{"num_hidden_layers": 9, "hidden_size": 256, "num_attention_heads": 4, "num_key_value_heads": 4, "head_dim": 64, "intermediate_size": 768, "vocab_size": 2265, "hidden_act": "squared_relu", "norm": "rmsnorm", "norm_place": "pre", "norm_eps": 1e-05, "positions": "rope", "rope_theta": 10000.0, "rope_fraction": 0.5, "qk_norm": true, "attn_scale": 0.185, "bias": "none", "tie_word_embeddings": "early", "parallel_block": false, "extras": ["some layers without attention", "local attention windows", "shifted keys", "normalized values", "value embeddings", "value residuals", "hashed n-gram embeddings", "an embedding shortcut", "learned residual scales", "skips across layers"], "init": "normal", "init_std_qkv": 0.027, "init_std_o": 0.0, "init_std_up": 0.027, "init_std_down": 0.0, "optimizer": "muon", "learning_rate": 0.0111, "lr_mult_o": 1.5, "beta1": 0.9, "lr_head": 0.00654, "warmup_steps": 0, "schedule": "wsd", "decay_fraction": 0.555, "decay_shape": "linear", "final_lr_fraction": 0.0, "batch_tokens": [32768, 65536, 131072], "max_seq_len": 2048, "doc_mask": true, "train_tokens": 350600000, "max_steps": 5605, "dataset": "wikipedia_en"}
Each number is 500 + 40 x the weight over its row's rms, rounded and kept within 0 to 999. Layers, rows and columns count from 0. Numbers have three digits each. The size before them is the row's rms in percent of the matrix's.

# up: layer 6 MLP up, 768x256, rms 0.124, rows 660-759, columns 64-127
# down: layer 6 MLP down (transposed), 768x256, rms 0.0729, rows 660-759, columns 64-127
up660 119:511500464412482494481529518459523574488499495527492490535468479504491421474499550506473555544491598509524430448468534526466445400535509528533419491483518512522567508543496435554493538593540488
down660 125:423479510513459488528411498477462497446488609576448508538450521421531502522441465429491514505468530520501469518507445542494471577497504466526544539531497486453497560465479535556544471544538551
up661 103:522557553497471535501478519440536535460459517514474472514478419431511468529417433465463468549552486525450504477631494477472415431506518549439531485562560509478519550509529500480437537486559523
down661 099:477428555517412478438480489473494478460519526500477465500570517531497492484396499442459522499508487464577502549550524504511465482531543546519437513522552503560477545580442521442505572438495567
up662 098:533428461524473518485421479475438529398499498515548504482495553493557537587514455459540556428525489497508500545505479486507547488565426546471509496495493478544537591465521567501453507446516476
down662 111:563472479523499502482471500466492463530467527462438487505573591512556487510473495511506520488553467536428445528564515512541612486532551476559497477535550431527540436459531508587459501522462493
up663 095:560522554507551450537433516509420424545600527563517489473471512531502582487491468541545488460520436507583479518462440529543481489475459481488491540456521518511409501544419515523457494448550501
down663 103:514446462504455444468446441505520450471516472451459449572488584436540543526523519485538456508420501454500516469476552510547499514529471528478468570490548549495503500487465479555514548570547482
up664 097:518463475483526558489499471416555489506590461489494484495423485429453524499463482528499506512480496514538516517586474473511405477548526511483485472440578419468517519529463520517468419562519509
down664 095:505478444517492456511489489491561384492511500479458504535465516511511503540526518505522531490510544493465475437519574490475539505485446489492464530458521486478507492536429573488434489558434458
up665 103:512496440535577561503511492462477463455476476416507504519493431505485476485537442438531512475443514559444538504499551442511527466427518483466475533533525488570522492445535452557461551514547497
down665 099:466508472505544543457530518491483537505491424478468445518369498489603504476457535539440506541484496539526570480514537516513569542510527479477525467521436478516478521526490489529490511500536501
up666 108:509475511462496522536517524471510553502567468548567481474500479518572429462475481586520495489520458480450535512478485508435446469546473483477426490421548499557501492538510540494471520493449557
down666 108:488526518564462476566537475519467509442491531490495528483567534487538522541530507521471491530431495556495467520455516493448571528519522384481482502468450586582487498551576518527510527435546532
up667 097:492524571560472563531510530475489453472431540461506422524483475539494440444525476540591564444482503532518520438453469558431530500472520501505502482424527479469541549537514416487416471505449481
down667 097:538464470509569548537408464541500464498512518438541466469492504516469568435542512395424529506549537470495481553501478500521470520495540535461498472497475441551527516440484464550564520442493505
up668 105:529525517504532545537591480493467536514476464455498572505480505472538472479485535502490494465471452563517518414486508540522432453557476550494376447517546488475521560445557451526499485558444574
down668 101:436464516454496538499582520519495450464552509479484514464505467458473499420557459502515446506507483464547507424495453569482543473508467535547498589497434525477560521418432611553502481424573548
up669 103:491561498476518617521500518488528513478499517555546473446443548487515469519521550503484493473510461501515458539489452492457561508524496471488471507506522544471503582543537518553478508495432518
down669 110:579449500462428527567453527450535525529537495500507523556483563467448499437460497539544579496570480507567514471514559451541539490515493485560490457460545529447454489534531531495528412476519476
up670 096:487492520491535520495531462547577510527500464494532504593470550527481481519484460503558442493517430473529467550452499526541488481499574525500466471572473523472539426477502455503451522463575497
down670 104:487415466463508550493485468524389506511516533532446478484593461422494525477462472484523496502561477502464598509570565499524479494516509589523476463536499576435487534466460500527481488475511547
up671 101:494552467485482526463471480488483502490581589454501468564507597565497541375398520474476557450485510470473514497484513470474448551536536562493536478467521499471547451607483465468505510508491523
down671 095:476519549525495500534430517509498463446428538363493502518473532583505466445452536503523542543542485442538484506521493551493500508495537543487564451522542504502499554535488506464499471505540489
up672 098:466479552542494489502515594479588503507500523489460526451519552455495531439481480446487527579550462527565500485553552458605517461595525526510548497459545463473510524518453504551547476533501520
down672 090:543565517520449429421495577521436544475523492490467544555513483481553532532505536447552578487499469444517543501543508488485479574548474525493456529543526479535567480446597537523542484474502506
up673 101:521510560497465479492513489538507431545486516494462495529496482473502412516513504523568498431450515478375570584457560532444561496492521434484445451548525501524551544549469519445489542496440486
down673 098:501379593517481488510439511464518469535450523500488550515555396495487415512498489489479520544433485494495476492492469493547499453452452445530500468497487472471474554473444489492553427495546442
up674 090:492505427579433498526538522539499563452447433528482572514492510461494475530469566446495501550473464465454494501473505568477467547514554501405517449472485432468486433518508465554484505474413477
down674 101:530509495521552498438480475481492477502530491534486522489451502524535527462503518468553460463502505515457478500485517494525535476531508525476541457503461488474501485506496506500481443420502475
up675 102:478535546388514489433498568429484524475519508533485468457516532489528546449477501470538532486506544551592581475501431500545471464446442523470477485450517565495498552502504517531542514505519539
down675 109:471572493457516463508518538490504525537445477510519605485486470503480470490498483569503487602527498488614554484473525563533446543444524573485524518537561498517554483497478494506518460501567509
up676 098:437435432461449500498519474451441516542537550569477515567531483428504426459490453500492481443477590488513454500500548510547518489513534550482481522547529510441466530585511455537406551527554541
down676 111:501568545530566538582465538506486495462533443501508526454508528545466495543481573473528507495537449541486517553594460545494510565453577488525581455452436498492523502449436516496500425461465535
up677 088:515512539499536520437465466451507488508506511498458498462492509493497536531447422525403551438489477491515501522536553501530536558611544532498502490515507409466524504523484473486529516549493521
down677 103:489513492498384524500511493511470522489416485499506500491506539513511565471482444540480484629558494470451488519529534511506491542493511515531515549487482544497522502479540459516505527554412452
up678 087:499482478468509470449462497565556521521501539569475462496518496512477516544518482472455476347500561500554503518490556551487445552501525540503515477525426473528477441458507491501518544533530520
down678 104:450464514496528563485537528489517526446440466416483552531444507515454471451576523437442495591485559479451509481492468495519481536505521495587436516463506482562508523513524517553442492558516468
up679 090:510494494504518498428515473476473505533537568495503506584474447491523499540479474567474547560465523548418568504508479508481530602501508540544502468470548487474483428544500444483583524510504410
down679 092:472556543505469514501513517508474570538506472496405499451578493509547519541518521497477401428504525519432539440456472498483455502491518562516542536446469536548514623498456543522538450502506465
up680 101:448533457487486515429504519508515467577510471565496531541521527498577458582510556520491472498381514520518448531557528482497490527498522474518511442512537571524558461492532495504468520487529465
down680 092:477455541456462517487498467497425520492464473442528503489527491547540493467494426479471529532568516539543532485523468493462494489477564489491504479511511530464452499505593515493502607520486526
up681 110:461410509564457450546529543509559477526536464547539517485513415510557500493473552475462555559486514425483514514540449521554549504554450435490506555496486459507473557465524479472497487429472474
down681 105:500394474506502522522477500404554540553538515460468438502425510471469443517462498470490567495454534501589493496464490477494495500484459474501501575501495561479519464472507519472489454401494440
up682 088:469559497505530481498488477567573474446492461475438495464542558504496446456559502462456450553513523448480533478511449547536444578544479504535453516471493470482456545429510537476553509540463547
down682 112:488459479514469471511551504421490448464526500405561510483465599490448492496557474409524444560485503503585480535487443499424478538555485465506531546491486558514394476464473528474570483497500430
up683 100:518594484499442542520494434521509539527520499528502493489493536507461480479494518541451524493573551455372519457567489495594499452557488553517430497512556492466400517570446525519456529492487503
down683 096:523555470419479571463520524486522514482451462600440568450569494541486539479506507494479510528484508553433506515501463520470497477502507475429514507411425562528418503497500507506518516490499497
up684 088:515512554556546447502526477511435482483461494459479491493491501487539467478483520490497492445466465507565469572468439450587456532417540524510497477503556439505517444498530464462462500505515542
down684 086:436450501575522485489474432513551450486547470510442422473522468494488490547502558485539497496556502483435436401512504552501407508495521454472438479566603540473458528531530479483457519490507475
up685 098:454575496532586492451504450467518520461527504492530495484469507499570479405525510459554511508471504462458573569490537533540509517532424571586528537483540518462500547495564492521455582505500497
down685 098:439490429560497458457527409502476514539448492530529481499487647557476584522523486537511487452473517529510552550463503467525451566477512454522539472440539543501448435568511455535455503453500515
up686 099:483474519536503574506482584500487565480477565490489503471513552463492563470450486497514512503475528451501519514477446518516474545492454573504470512566505470503559613588521561547500550474517506
down686 099:500532477496494590488497506524539469464529516461464417428451466479552449462486485522524500452447416527521508553478479506481507515523517542532483458565545424522525578519542505516516500497520532
up687 095:546516470506537465462493526542473453495491501526512506524397466485521553527552513373446474574448554517521472522503546461498479512437473546488586523552560541550554585543422449472538419535541510
down687 112:586566528534565512493534537439479478485514417545561483436495464497485488535484472508481477476490483416520484453491540504550513556453509513520539530455460495490513576549532477502468476516449517
up688 104:530468501518462413477521482518524492439518516542489456550460524491467470536541517515465476498504536479534531526474488487419454506511472485610461521509493415477510596510506552521477509520470529
down688 106:485459507578524443504470473497572509451526520472435501531526435487414552485503481456495477507456531557473512513541444452493454438555440463484575533534482516599440501481516474551494437424479473
up689 102:426499473546512461409496480489534426553452518571503500473486457457544525541523513519558531509447537446467517527498519481520486492498463504445500485405496521510455621532490538483504487495516478
down689 100:509490543529486496441484548472472485530512491500473514504406472472549503511513477496490485505461531444497494522505463515457525497479525587460445482480590523477547576474501485507505500548543471
up690 092:513501478563469510514535428508506554568541524510487523477558510471533502454463541507479565487512504565489526553486544472491480558465477488458507559513520544453455566388472464511534550536490506
down690 104:452502513470462483533460506523470501449461506503581515473447496504558460507473531519531539544484582457474506513476485539539454489543493493476539472473557452525542434504483524571511479528479514
up691 099:496493507526540469483503501462478520581507468520447558457485480519496504480455574489519485519506505505550466458476524516479514513406496523511479458549459516571512548539499499584491552520439464
down691 112:468512501494510455465563501481473449466475482448448496436466548489524449399513444584542507506477487507556533501478532523553611474523377445509495434537476518518519510590483486515448489514444480
up692 103:525499567464507481542460450478559505505395474490479488563543505510444537568529503453486501507524505525505481490439525535513497554494518490457522483511524468485505449466525491581593483504538477
down692 091:477528491515529518490494455476505468469540503397400590477495560518509513489468587566483436497568462483502473494501582581563520495525523477500555482494538524506445493572522512588504481520561551
up693 100:565539471443452556453560458526494519489438556516469503538524477478491511521557516480438482580447502512491531542557511507460493424547489513477490481532545500559474444509549585507498473483544471
down693 098:508507553530506557454530449578486513531494468497536559425530478494511463463521529552568544472425503464448467484510494423502461484494528499469467471504506504561510405525484453455546458525502452
up694 108:495454453521579525488466440523489509516492491545474516488532467429477541475569468528567543501501473500562532483452468541575478443540510474476561536537482496482454448534482512553457530503456579
down694 101:508467437509546509551520490514561516520534417512503526470541465501515517524552453483525495595519518545509519472567524476487485537507535542506608554532491404486435431484507468465524415439543563
up695 103:401566444513504474530579458472535536542560579563461494513489551485593456557534452392506503522464479480509511507513495503525413506529429426521427493465509470494520497450528488466458568495493507
down695 097:456516461487485531468533488491521531432587546538498508514494523471578502493561516513486510455445485533501497496493451515466498503476424539538503599521545514471540550489501490462479511480472499
up696 095:493478500483474541546492492527474570562504494584538518576545526475519531489509541500443483495468504495433568457396505503546519448455445506514511541482546488493509437524505557546492461462499505
down696 093:486473541479537556572551508485480448551474561492544491495525479508437512562525533496590459545473498510465451492422467543540553453495448453496424529424497508416490431410483449538531518492537509
up697 098:522475503521414552501519537539549538517486442448505486483564491494529492427512497425458466481547449492418512471541490563494502528469527555488484517465467497474500614475493445474532511434472430
down697 102:479521463486549510493450426509469536456542500446484505481546479568540543511538521395503408439522536514513504434474554422483535515497509482524533537420431512545447546486459536468537506519534492
up698 122:448524484514517501539491479536479546566507459537533441472499498510523575520506526513516549558554503478476569509594523513546464484590510525480470558430499574502528508572483515581448528528451425
down698 102:502491561485492495471504524540485446541514546493526551543491501576453522532528421520497500478518470475455512535485490501545556455425468486514538536480478451479438440484483548497408479480460528
up699 093:523562496515536540486470534486508491450467523574477472511432485495492515546506466421535473498462521518506506474478470512574495543620542522578516447502483516458475431487538517439587476455518618
down699 089:492540532515491474540461580512434445604509471504447542505488514535513508498486508492521521541510491433526535491452506502515439481593516555554519431400531428545497577516563546474519511454545637
up700 104:564481492420510453610571490497480489497485546523555505490518551467523468520498469531522532609490479481498534535509520506477527534497500600515555479516484515517497554484496542465430427503489466
down700 098:530483485502521522507469501491484502535482592534505586450573521490516508480545446546487469439478503494478599507508464551494490458461505517498495447473504458507481498480458516578458430538542477
up701 100:523478430544532477491546495495463538455508478498458536411475546547476466499446489537415557489508536602472484510466609533593502493519513505553444466437526493448436406520504560500501460548486525
down701 107:508487517455446475420533576511473454479570517497526507471503507503562443437534554521501526422497532518434498477472499555503481483550529465534440479507583500469508610451503461506438450457466500
up702 096:450457530427554516468462443490526534543504444499423493527465588476421495532487497491520455488517494553484510538562533461551525462560502515485448443501500499589463501559510535435477506577450458
down702 104:484443489481427446503552444572491514435519481480499477427472514510428513445539454485432445545473518500478458511505457495538503467513536517482518488479560554474467522493473421485485460507535493
up703 099:515522552483496509496478584469459436547461490486549490482443483479478484519548468501499501511499438523472447518330519507505452440501488431527526522422443517528462487498525521493537472485579458
down703 094:551561538474488477507468481511501595444462464425549561512534470467443457515481510476507570482463458513528419503469532546476469538421535487593532437499530487491557551611550502499482407461412497
up704 100:510534566520586536519468463451532463521432520454462498487490482521519591536463507478493538530476512586558541493531515547488489514520526510425534516487497509507560541472491470473535585495528477
down704 098:496563581508446428525521540502545505493533476475527492518480469457517518537523546541463504551473547534520483511540533498421453586467476464459517501518581544520499488505434499467613504462405489
up705 098:488526479442445472490500452514518476455420468486540406423523458396513521489546542561468460429477485505490507406515474556513513524520472536547528537528440466514512535448496507502507629459480443
down705 093:543478559484473481486529537497525532504523466456541489443441471457453443476480520502506517508549469523447518473466544504422483446499471433531507545514484460424514461477447482471518483455564538
up706 118:486537537507560554472620572490573464523551537458496423530624434517535523534546541495452506497517480472490552488525452430468484511471536487499577458513521429495444516534505465560506499519484484
down706 098:493390394450564469502531539502477533451500484435521477498519407482481436523496528561466520501510479519507540460531510509572501603440502465451432494538484513542503538419493472460468508548508452
up707 098:559455497474605513487462414557562558480520541418447563543464505510508544484438531478454538441489456516493511530490507491463475540501472461519452515463492515499520534566446488473491490521472472
down707 106:495472495500498539520534516529506494523428543529467495502555438458498520533514462456541488510499524517498516541488543518549531447539492496558504415416530452483480568496469529481554504543483535
up708 107:508537569351511485544485525482520515476559440525452597467491485455458580559512501441543501469513528481552514528533473528498522420451456445550512569463425403505503521539525536521452521510531474
down708 105:493537569536519535507510461545466531527512555494480496506519570505455602477521504470508555466535531466409510560507422474512510546474465483539461556454493497561476570436511494543483499510508485
up709 099:493551439475603518484521456488557472496473539495444542507481517520513410470494550565505477484500528501542539451419435534485507520475409515463484458490490468494502532526513553454500467529486488
down709 110:516484464539477546553468494462545502577478531499509432473509522555463555566488523555459511487399409557501546412476477594514506539555532502470516457528493490540454515492511480490532472522536477
up710 092:506488490558567523487482453458501523519424484539538571464447552478505396539507433474482471456494460460505463429556487450533544517523462423401440494512525509484506494458484484492551541540435483
down710 094:506533491486485496534495493498510520551508530509486553474518444461567592534532392506550569545486467539462515487478482489472479450503515546513454519502547432504498518429502492445447437539485525
up711 087:494523533509506510548489487483584474465503457514478455540607532538508450506530466482501451526527522471480472455427466533491437499471429497522497470474476516482451548475431532572520447453518427
down711 085:511561499414549490527486500556518453443456495443535462476543579504429558521577528530473529497545539469481567500472447531483501501443484541493485527579511486508478470502454481457473466584566522
up712 086:511449528502469547590532525448427479472489556479539491472434475500508506500474416503427548494436431539466525509485460544581568454569468528523504466449478513564515538567454472513475542510574494
down712 102:546510516519525482566632447502550481487517490456576581438513522528477474502578445483580479542471476589506529461510443431499407495487595462483514445484497459517419466491522555522458458489463470
up713 104:524546471474489516534511461458433538435495545537431483549584466571548508520507503487480483466492521520538523548474429540479484568523528451441481492571448478504514478494559459482529538443539439
down713 112:504547523462553496515491532464494494514480436489503452489508495524535512499511508547506506478518492585508440476540540545515490464488562500509458519495481457543558480446536439509467444477468418
up714 106:435433548493458513514492504514484540498501492502583537503454492539542474501564513442509483543464519467483458492492564529502472472500552532378448519472463495519458533528543546443490467502491564
down714 101:503516539584514501477471505497485503454489493521500530508442509585447477458523475463469432537502557460488611414504587609491476470396499496544474461521543495523462538490553492488483464540497476
up715 097:545503518513484469573454517556481476490466516571472619495451564540540535533460433515483626440536542540469522453492499549530501510543498539428466545556435501462468475520472520532484608458577423
down715 100:635501540506422581514488482469518480466456472519470521498583547484465490484490499470524511515487478510510472474542573503509498477535500477500495493549463567502438524558491467507490445524505470
up716 108:451509594430546541547455554458483522519577546508450474560492439440513572562485496512569534479487554449541500455511470547483453541528530477450502534501435560536413620513506556470523554484544429
down716 107:521508476495516489502528464525470467550467547451543474510492503456540543499532535519513467523540508430455566537534516577487523484506514508485480554474526495533471458587527541505500461602498498
up717 090:508439432443469508543506513515535568482528425454471435519491455491458528565540548525449515448529456473499500488529450484443480496479480453440479527453518503542515510455468502505541503505547468
down717 083:545472482444437539478516468555480471554503530482494444540513481513480506494441577508524571566534530512486501475504499584496481486518442552527489563465442541499494452542485534484474429453528492
up718 106:492496512469535598510561477561474576526510494471489498530514511443489479506521521507492486578419493503514491459420468507468499507486495543552514500428584459537511511486499504466472479505552454
down718 115:521452499475442497510510523469517480574445436485403489495499476536454487542529486490437512574465500504505525472468494461477458534518525541485452535459523485462528566507444477487497498617529508
up719 071:509491627487411476470400552433547486498451473465465572459502484414479481476474488559407526541483509498588515477524537531467428474521494518527486466541510515527515529571501497503534448502474426
down719 081:485534440521505500454608541503486475444473475505540532534610459486474448499524459550480453476530506451522466506525473590454610511529538510523504480469452487469515496527513550449527549539507459
up720 116:473575476502459479570550443521495475461510462436527522445539559498582542490488507478414619505471438463526485479516495573549492536529448490476515487495496554490564516530411546469519498499443507
down720 101:583593470475396520509465524463472529439524471567496516468518598540478485415534568566460474493507471479492502486498515529546546458503486526423503486481487503538482460472495517482571465450427556
up721 096:514481476531513509448520459499561540481485528657503488470473534505468461507489532536537540504474490539489533538420523462531479513468407495448485428559433473522438477454513444544521488452433467
down721 106:549513503492514491493501520582434449494459540495500495481480451466478554555498559474496607556480518531511512483543569500409504543432502491501494507466511503589403478552501510507509494447472401
up722 103:518539534538504535561503538503414477575560536505484490518448518491551516512506511572516514488469493500513435543526569479514491556516490552551472479575544459486457509501452522473512558581481576
down722 086:532570514473513494541472442504447507522511469520423487534494539501511458519487580447504549467483472505512560519443542496501530581520481542482461502500563541446504542502446478502486534473457504
up723 109:583466508471564527497482479503538547433555559581465472549508469458500513540463526470511557527535557492509528544518463553472481427502409533485460442483483574510427556460538500510512519529532483
down723 094:560516459497562436457538476518519476531502507519498503501493472572548489491480638473550510551484515498483445483530551499503466468555404567507518451511471419537470451484558499582489452586507418
up724 098:493540447433583553495461547480597559478461494535460474498475596521464487502503466409492506564485510468470455500476518533541439499548456541530463499484518479521411463466457493543516521509520504
down724 104:489451448480513502516527490495526557560524457533477554547389454509520543485537433465510540447470548540516448479554507506488583439473449486544434531477484460443473456522563507408500535477487508
up725 091:499521460492462518483488500418468491476490505560507452463495549481488570522475480500517490561489518435535483456484559551552491493490489467508461432552479560490552500578607524513411525457511429
down725 094:500540568487520509504409544505447504524545480508490516488499473506530518448438495540474465506498485512544496480424447430587460520508441486485556517461475512524491490510549483462544525463497515
up726 090:492556532524512539514510507506524525551419543507491497592568435525496579459490509562519470494421427557479544516500451540607494540522502503580471457536534533469509491526478435487518476513451511
down726 114:500411569565493537441507521474521488545541488501507463527489473500450487383491478525522569477542526485494507459530442475557485506468484497476460460570519465517535497535553473459530471461483508
up727 091:490473534547563538477521459549459491475494466436542486488555526496452492489474415544481482496520485440482479477500518549512558476569564455497499480515513390486550480515497495544539467544546510
down727 089:491537463515597480501509476467578530441499471502441478523525522506483552522461523508386510547478540479513556548502455462546523527453526507510548461459499570427515462477617482573554511520514453
up728 101:505560488536515516501497535522548465480583441493452463571494448478578505460445511540509459469423508500523530410436560486554470534458440535527471529501504449528501521477500560545525542532438489
down728 110:474571529601552519511442498506550478511587491484441536486542489495546571486476496443538442503451515555437538472510554457444458515472426516503568446539434465482435492525436482549501480456505516
up729 091:483491544427545542504479538536509524470502500541511436490538505558497478415446475541513506519501412545467541534545440506515460514533479483576548504590499553554444527433506498485524579483498443
down729 095:428505528530473478556478509512446452459442531444501521560565502481577518512471517517492492395510503432502396579513500524446506518493423525479495516533475424524536435530491471437427535486427500
up730 094:495463479423505481532477470515451603477496448484540513457448525497476466508469492505566426517475479428520557486471512527518456463542510507531563560460509425459508500475541482459564448499550545
down730 094:465486455433448494495495494489433440525509504466528562453475480490463460510511421507471478499489487499509512490462494515509591481476468524570541479531472500517457559517489578488478506545413516
up731 110:495477486462531474490530445549528466550520504525458401516494509501570456466543533503502538506587529512545473488575486465484605488478527543477537427522508450518491466483502495491542497492508449
down731 096:517509516528465460492572487565549450504463476579528485490477523512480542558581515509544542473559492522479531462524552467438539466421477502500506525514532470486534517452474482464416534439454459
up732 121:552435552574545503543536504519502492526511457453531518508483527463562472545514496544490457449437510523500481518437447498458578440507516516485504490459486571517561464468502456477452462434488519
down732 114:506447509508479571481448564507416460487472550509489416472489492500571504486488481482539441536545532454525473530496492524507511594545499467483559535425457624502459526516468561471447527501467522
up733 102:546525556512488422444530545538504521417462531488472460505448518452424578506492573486436501525531504488554552542509519477450514580481558468515619501499431447494460492512536484512505509467551431
down733 100:522510498487538528508500497475498538533452514510462541522514589443546464406540522478467493511497507437569498543470588493503478553530487579530536552466510490515531489542493531500466484537478522
up734 100:485524481484495452548497595526527514421476528503447532500527565547560481540479590474519508419492497470488513483543474547446476459512521497450539509478458571531540448533547494527502448552463513
down734 094:485485485496528501543500522560566535427527542481499536498503548439485469514505523483479565496460509462452490502504507499493460514496522477462541529411440581514501540449482553551585569537493491
up735 112:494478423406477526495446479507528541557536498498442471542438547482575498457564571477508492525490475523488564434507474518545468442501485457470488464518433492557436515490538519475483460518506606
down735 108:507544424425440501463442498472453443517522410482446453473486493487455475508507538433521548516465549469460549480495454507445468535463484452422489507507518481477529494545565499539486484478521469
up736 109:462466540533496449545552509528570517519508536503473559436412575517441527479526533467546515582511512431556510471438469507493545444578558511467440496486530528532519564492509560478479550503442527
down736 098:458508457500493515469553603498468572447578463526487456532447504510548485535565506590526489529544483498470466557548462527448453490484489562506418550440558466461504552527478517444515439473499490
up737 103:460478459515464451531490423452501508471476489519407491455486501554493475498467493458525595487468451573454540448489578547501565425487554551428449496548485487497505467482552480490554534471533540
down737 097:476519589413522473494416505450512471436459492458464493599540574521517474507624539523541548493593416481515568516480542519509510559502511481512495508468520438500474516503490564631468499465435487
up738 096:462529485479571578489543545495482546492464490481485503416518522456517460495444550562503523532454516518485588488559489518539559515472511534518510552479459560463513459536515566539520484512456497
down738 106:543516442465547533515534499494574524471505506488452439445481524545510507453510487525476524494448563488550514523484562437527414383449494504480503596556467495519481468463472436491461490570564479
up739 086:493489514496502485505479506515558482430451486475424481533484506474525515440515557488501435412516490549507474542503465515496452506468456434500509429585385486560368493526476488475511527441461498
down739 090:457479516527493544529465539504477513496445421533508601532568481542455503430466508538480528423517452473546483514439530524486389489603531506495480531486489494454516510503507478551491412530534497
up740 092:594511482521526490466526475514463557503482471516467479437453534528490441555489494517534463551540539619476459500519541531522516508500602506497527514464455502490559478482582496432489465484487468
down740 088:504492513497481460523531449477518474561502473467518443501456550510484536472535536473492553530550467491443469488448437524502538428481538518509471497510435501473522505521495532461467466585476436
up741 108:482487480547440511505475524522544520454514456544575546517517405508508572484474585509464447467523502560516552530526473488468460440563493486486501609495461510507508567525471574537514519516474542
down741 100:447491489501422611462472484497536515498509471531528497509479531488465489546489526489455452472530459516486510437523504519487506534520489462504567443530486489508516522506433509551576481477535613
up742 099:534552482531493524530417534464424497541417552520497453416517521585561515488504417534600518471458474525504476528479405481523520433480574475512550500521459504532509511498512579494411436466475500
down742 090:418499479477439486499470526540440437475536563518471522483521510490533524495532433451467494425511513477547502522429529514495509508456478419449439475522545485481483580488523536572503583554535489
up743 099:470465549458505549518444486477476555471513475520534512486587528470511617487492527552514551511440505520473493483467488567445534545466510492470524525544469539480509485447542541471460457545496511
down743 102:537500437510490508492514476443487458461443506499501406451473530527410490449494516370465534518523480502426515472466432471497523503526520550471506504569530541539526499436506525486436525498544540
up744 084:527528480520614512514503479469461538547470504530421544465576514534475451544537477503545448506511508547479557442450481506505494426486447491490443479474546497599569571543510512462527543484492531
down744 098:513503450460518509530491496544478444494496571528566522481503471428511520477459508516497514559504541495461560434469564477551525511515567487407514514524504467522455528517482555444546626517554515
up745 110:529500536477532486481515536545534478486537492486460464485532458462433570423466513480482505467518521481483549490511473517511568457469452486504560519495517534512488506554538462447495577434545463
down745 109:495454488497508548601528457508599523523506468509504534578589492585437530455552450469441451467518515423485515488493503565553477458493483487505545536412540486495421490447468572531494534480485479
up746 086:490498498546544513491511499456535494515516573508507482519469521526527546463483463478486523534460507496511510458464518467470541556456539478521470548443569504450470486536511496593518481475427480
down746 088:492461486502490476535408458474559526532503544500488523507473476421526484604515542522521490547540554522477463492495576505504493541424523513469523555609509529542467495492522591540555582506416489
up747 099:532516498514439466500442542477527477482497483518480531464471474403578450610490591471457481471445499556473507525463569560523521515529463627486574506535489526485476486480455523523510494490477480
down747 105:579510470503520387527427466535480555535521500549437522495508408525591550617539506578457505470509445470462487551546485476530586467429534485472557527503521521487535489487514459503535522484485563
up748 094:445488503570480475460474463485541535469509381538501485499501482522505487521525533506541571497427496560443535485523523481608569524490481548495495494525545513497529491532519452510515512451488493
down748 100:489468512559545550546404428533546503455495498508496512494487499492468488510524470521456555558534502514461491526550556480495505534513479435483552523427520499480514440533418543440499455566479519
up749 086:534598534449503460363421599513493544546488501515519516514551514540473553504514436445485498442489495488540495439514503510456539497489540576492492454474513451515535495454531498499534493524478504
down749 093:494497574565501462512524530483457457507541432476434578569533483523503451473495505533432403493539453456522489543461549546509467509513521531495496482514487502513500493511467479433479531460476573
up750 099:466494432590520521506528494458553544472496549510479511466547519492539525490537479477435459458475528461438517490526572430448585496527437562461503550536538420560466559448515500508471459491517417
down750 101:476500491493543435453473545464529439556501478518475485462542535493476478481500538528495526484554520442419581415589538526467544469488499521524491517509464467463559535520504467520519480459477562
up751 104:532534498506460501416510489498534539503492457507498454560538494490552471522510481442503497447538454544557473503485500519486560583502459501435512521512415460542543492491567501553550472516535494
down751 098:521470501554492505379485518510477550493536526628448468495554501538511508497444479467493458427537425490524581544529588493428488550488532512510576547556482480495482459544551485476548441437503481
up752 087:531571460575475447464501476496556536554516501546436484496554470556498556466512558558491423399516470433547566544506480434510519485564519533504486425515467508493570501496556476484536459562452542
down752 097:546432527485493502574506540526540466448509509557519495514533529446521466515533533557486499463496472507449482510451493480494435563516508560470467480515441454552401483476458544483499427459509452
up753 098:460569521538488540522485524540457493473478498505431490516539467438456506533520434554546481488444554463511476487497557545505529533459533486492493486515539522503486505381481490544453551467458462
down753 095:572489533531509452511518429500530544519458528520503489511509458521449543439538534418474473524489460536525512543573507486505530549507491454430453511577616502601527485541406499477446372517514525
up754 107:511544551556497485459504483520500467537445528478515470509568501449533499508523516571462456463564477495457478439444532449500537514528473508484491468511558461512418481535485485527466501575478566
down754 102:532487457503461528509499504436557576524498535467478548550510482443497481459512592537502542520579516485557448516445482562507501452434450542522450483531533490550554510509524517528480517513439522
up755 106:388470528478479476435475520511533450478506548470462464522486541431517458573513504499488530501455481457472474563436514449474491512453535529530531570503549485570556535447437481514507427550587461
down755 101:487496543429518487434553543590523480474587595516473474441520523484505457456505522550521492522510437546590480529493486581501486531610488577533529517450515450610510437410522560570448463436528528
up756 105:457584501470522447477543469537479457534494490436521554435457568492534477554510474502487527494507462560520516524575555531533533464557453493436503457505530469473527521454556523448538527473497523
down756 101:438520507473467488508520525488504493566474459511470482471508520501501458517437531536527475459540486434591518564529477455535521460479517574503473522373565502482495512411517518496489489504585496
up757 108:557460471463481446487483483497463540497492526512498510514547532509426551465525534500482519476437467414416492462440511481488549496475511498528469477610488577535475474578540484501511549507504462
down757 115:591556440531523499429486509544455476585501507504495513525531512625487511501492590518504517599492490530481550497508511475488529428442521542456502456564506536498484533478420449522492501523478472
up758 108:403540535529530448535517591493540538549517497505489520522475465548497510490496563476486488550552467499540505581509449503476515528480520374516479486490524499485479428549540492535505449470503483
down758 097:417414482458540520497549491464482548452505483511538535456489527442476501528494542505502525478457478457501524506478560551558499551457485380517519465511523476509470481457498501564508504551505461
up759 107:444581565484543441517511519565516455499504586446490507514463479536497482541523478455453580492443414459496467518489499417478535521494474531479495440495489531568449538487522427463440490490572561
down759 101:459538478537498480460500499507478469495521505462495460491437478511512465538509477494497581493476470496463483524504478454495466466450544460465396536465492460478490567540545463541461490553509453